config = dict(
    n_head=3,
    norm_place='pre',
    tie_embeddings=True,
    optimizer='muon_variant',
    lr=0.00316,
    final_lr_fraction=0.1,
    dataset='wikipedia_en',
)
Each number is 500 + 40 x the weight over its row's rms, rounded and kept within 0 to 999. Layers, rows and columns count from 0. Numbers have three digits each. The size before them is the row's rms in percent of the matrix's.

# v: layer 9 attention value, 128x384, rms 0.0467, rows 100-109, columns 320-383
# o: layer 9 attention output (transposed), 384x384, rms 0.0935, rows 100-109,228-237,356-365, columns 320-383
v100 100:487524556480535447518501539570517549551461548481503422571509430470522484432518514514504483449522535509504527508431461501518499512507494494560461522546534489498466486532512464468472533532454531
o100 087:438483449505525491451486483495501452553504458547516525535537527564474464563554512487502563493470472494513473513479479531497557473569528555475463568565476490475407527538485476465482507534535557
o228 109:484486524496472576528483523496543487504445407484541574435461581478515517601496456420460545565577445496560594563494495523566584509554533475468488538532488526491549507516565447436481552560455517
o356 101:568498517455515580465546529453534417479536490492565478503565524474597493543463492441438456561496518462533461522534435458498541485534492509490504563534426484509528516522484461500427533555491564
v101 098:458521463525464518438478463540483492503454474537526461525540511456458528456545456484535481496500481488486440524516491519478492503548555489527488538469509465535525525539474474521478446530477451
o101 087:521520484563521465505503447483426581483541461446466518548524493423534474497481431502472562500503464429462499472532551547529598466591545491521528495503513472513516541465500508509520560519447526
o229 112:441570483475482397493536444506503533516505452436520495532470542497493547488511489463513513513478496387535545489565554502505485511435528446520614479454505495539531571499511560492498461497499505
o357 096:467496485556406454523524510494468483504464560497487512517527524380500525516583494451514487482444449417450519521567542460473463539448470572538407514482531525479520518562540572481490448480481513
v102 106:511503497432434526584521417494547479518478550530459496490545544489469543520512493543500566495519490488532535541522503532463462525528588476512534547512538464512501436534514462497499482471592511
o102 087:531475502505455487429515447544479496501491532494464518454493465501511541519429540524504518501505505485461462495509379553502489463517553505511503537532426503463493481473499427566516494454495451
o230 120:474453480473427572485550487486561463500571527484480463510486428425534504386505531492456424525465504551491548569493509496531445501524527483526515453448561488550503461485508552478540470487502486
o358 102:517514502524463514579505498483508538518539526516469475460466417469578573423468558482439434536535440592451471546478499444508518554522525515506529524423503507442522480509544479494570484446548502
v103 103:474517478462494475507536494576525559493544529516503536535462423548537570575413526492488514522478550527566492519425471506509525414526521492397417535548454443532482614571546547493496489452520505
o103 093:520472537479463471505409495502502494507471495555527460556518509527438514481514549483501492522519509474509515558525502496501527429469510513602472415515502580500515481418542526560487548502497463
o231 111:563521489432492483517501580488480468534527519427574476498586486506522429483434442562458445531551521582517554474459531486534495501499563513505404468432479510510513585475451502560483591498582472
o359 099:547532538442482495560480561464539459472535520461570443458465508451473511518480527542406417520481523518546492467446535545530496408480470481520451526475490514515513542521502509524504514510527517
v104 099:522472513505542507516452485507499518486518505513493451534463476505444433495569476505522564491490496548531604481429550568509494595557426519470430440474428486483465536548509518452443511514502435
o104 091:532526512531522543500478518517540449437502432521530527485402484466507504600469453449504481586427445577521514553458491434432473545395495485493520453448566475501458513444527504548463466478497492
o232 113:502588522479538502548468526471565497524459537467456477503468466527469461566560607557498465502517531530495537489531567511532509482550504534447491460452542450474436496491515511465440563490376540
o360 103:515549519445540558548478539469538444527479564466483517527524489495545411547541513588506510473564606538485465489481510513445509504501441489469489503443517490503406463521520559493435548545430523
v105 107:498453423477518455503486575532501515442455555435444481515447522499495574474439475479524545513440460544474539543494434487521488482545526498464543494484496436513446438447490475513461480541513541
o105 090:572490549499519479562494541500599492499528485486480514486538536512485477475523491501520481500527489505472500515558503513486507474545504530506522499519493455446528500481494484499410470429466527
o233 116:536528474504511469546450505535477502463481545542397516560531536545530483441487530490523508502506509508519572498530477523561527533506461529520466474525384482490535402484433504507413479509524524
o361 105:575478483498539531548495575596446507456472542611492478472479539519482446486438491470593481441499464529493520533493505521484512502568454578557453486524480468493440421537506516501465536559496495
v106 100:484495480536499483508516615498514445450541504522431546506543458492530504457585479524529531501477518522504517479528525558490550496468529410540498448518471413528452453526510494475486433451463491
o106 087:521493579574485460476430502586536510497463502512506534446558522470440417523557489559506488509461494534528541502553462423504519530552525585503466485523503522449432510464519511517423495521521433
o234 113:551482512456503586477515538489485509481507484519490502407482502512544491458561488443512493526419517534534553563457481520484589532415460499492512467535483482485446513504425537444482466491452546
o362 098:481437545507432516525473468474493539550545506578471496475486495426475492421554503453450492520468478559489517489501472516476601550397529485510518422568494422501453517472464508427405493439370505
v107 099:460516443476428505449442481519541498498573464489520449529556487526529469475510488430454500556520395462515517461520517544455523506519522473484511507510520539459496508448514540436503514427485551
o107 085:480497500486488447464443482436488454525529495464467494493466477468483501485545459409443459534510531502527472454473548479476432472457561486538473478459546579501452478462567476549526484424444488
o235 112:550510520491462521540510459391464501461466402510491569515537622510520511510479455438485432499524512493532515528472483512527471527435535475618475478496524547481484509479589510500608472485453505
o363 099:505505478501506501542464514488477541482518486472534459538533517446569537477449487489453514522524425473522506488519479483503471474461507500472480520479558525518522431539505470509571489465461537
v108 099:508524591525510486493518456524482558438512457404558462499484464541487533483508530561535534454520436486515529570545513496490467453508557478478459556508469513560509483506510511485524437544496530
o108 092:477565502542508522525463492451517509493472503528596477487477503464528515508454480407445569532486546531514523486511501520505528485495531483528486493469522447550493501475482513520513487493471547
o236 112:473541546557434479500544529543498533470452470466493542511445507473498551456529446475489445460525476478479513542500505533494471519575482583519422519487560514471484505501405502468542446551399455
o364 097:503451519587517552438548494525471489432473509494517507521490464515493483528481491522534471496526522523501409513487458483559543572504486529467466540450474497524502539509390496497477463547482492
v109 098:577572483456429536452509520544452489535543524446509517468480499497471485413445592519421517586444479540501478469525498502477486478548429534524464509541601426477487511565510484539547513517462515
o109 088:514508491490448431462530561429561548451533527433498552444523535426604452496493549501524417498545435505531494524437488400467520475580491473503441445504496504494498434434500566513478513549467486
o237 112:522514492564516474499489547533472483482508586522493503584515500456374509492441477501539478543478520497575464513511477418445562384571502539504531493522503481409438494496525433472430503468513400
o365 095:517506532520398495404531539481492459544497519464442525538456517506489468510445457518530463532534511547492515522486485420491562357524512545533579479484495523479451491437519469534483484525514448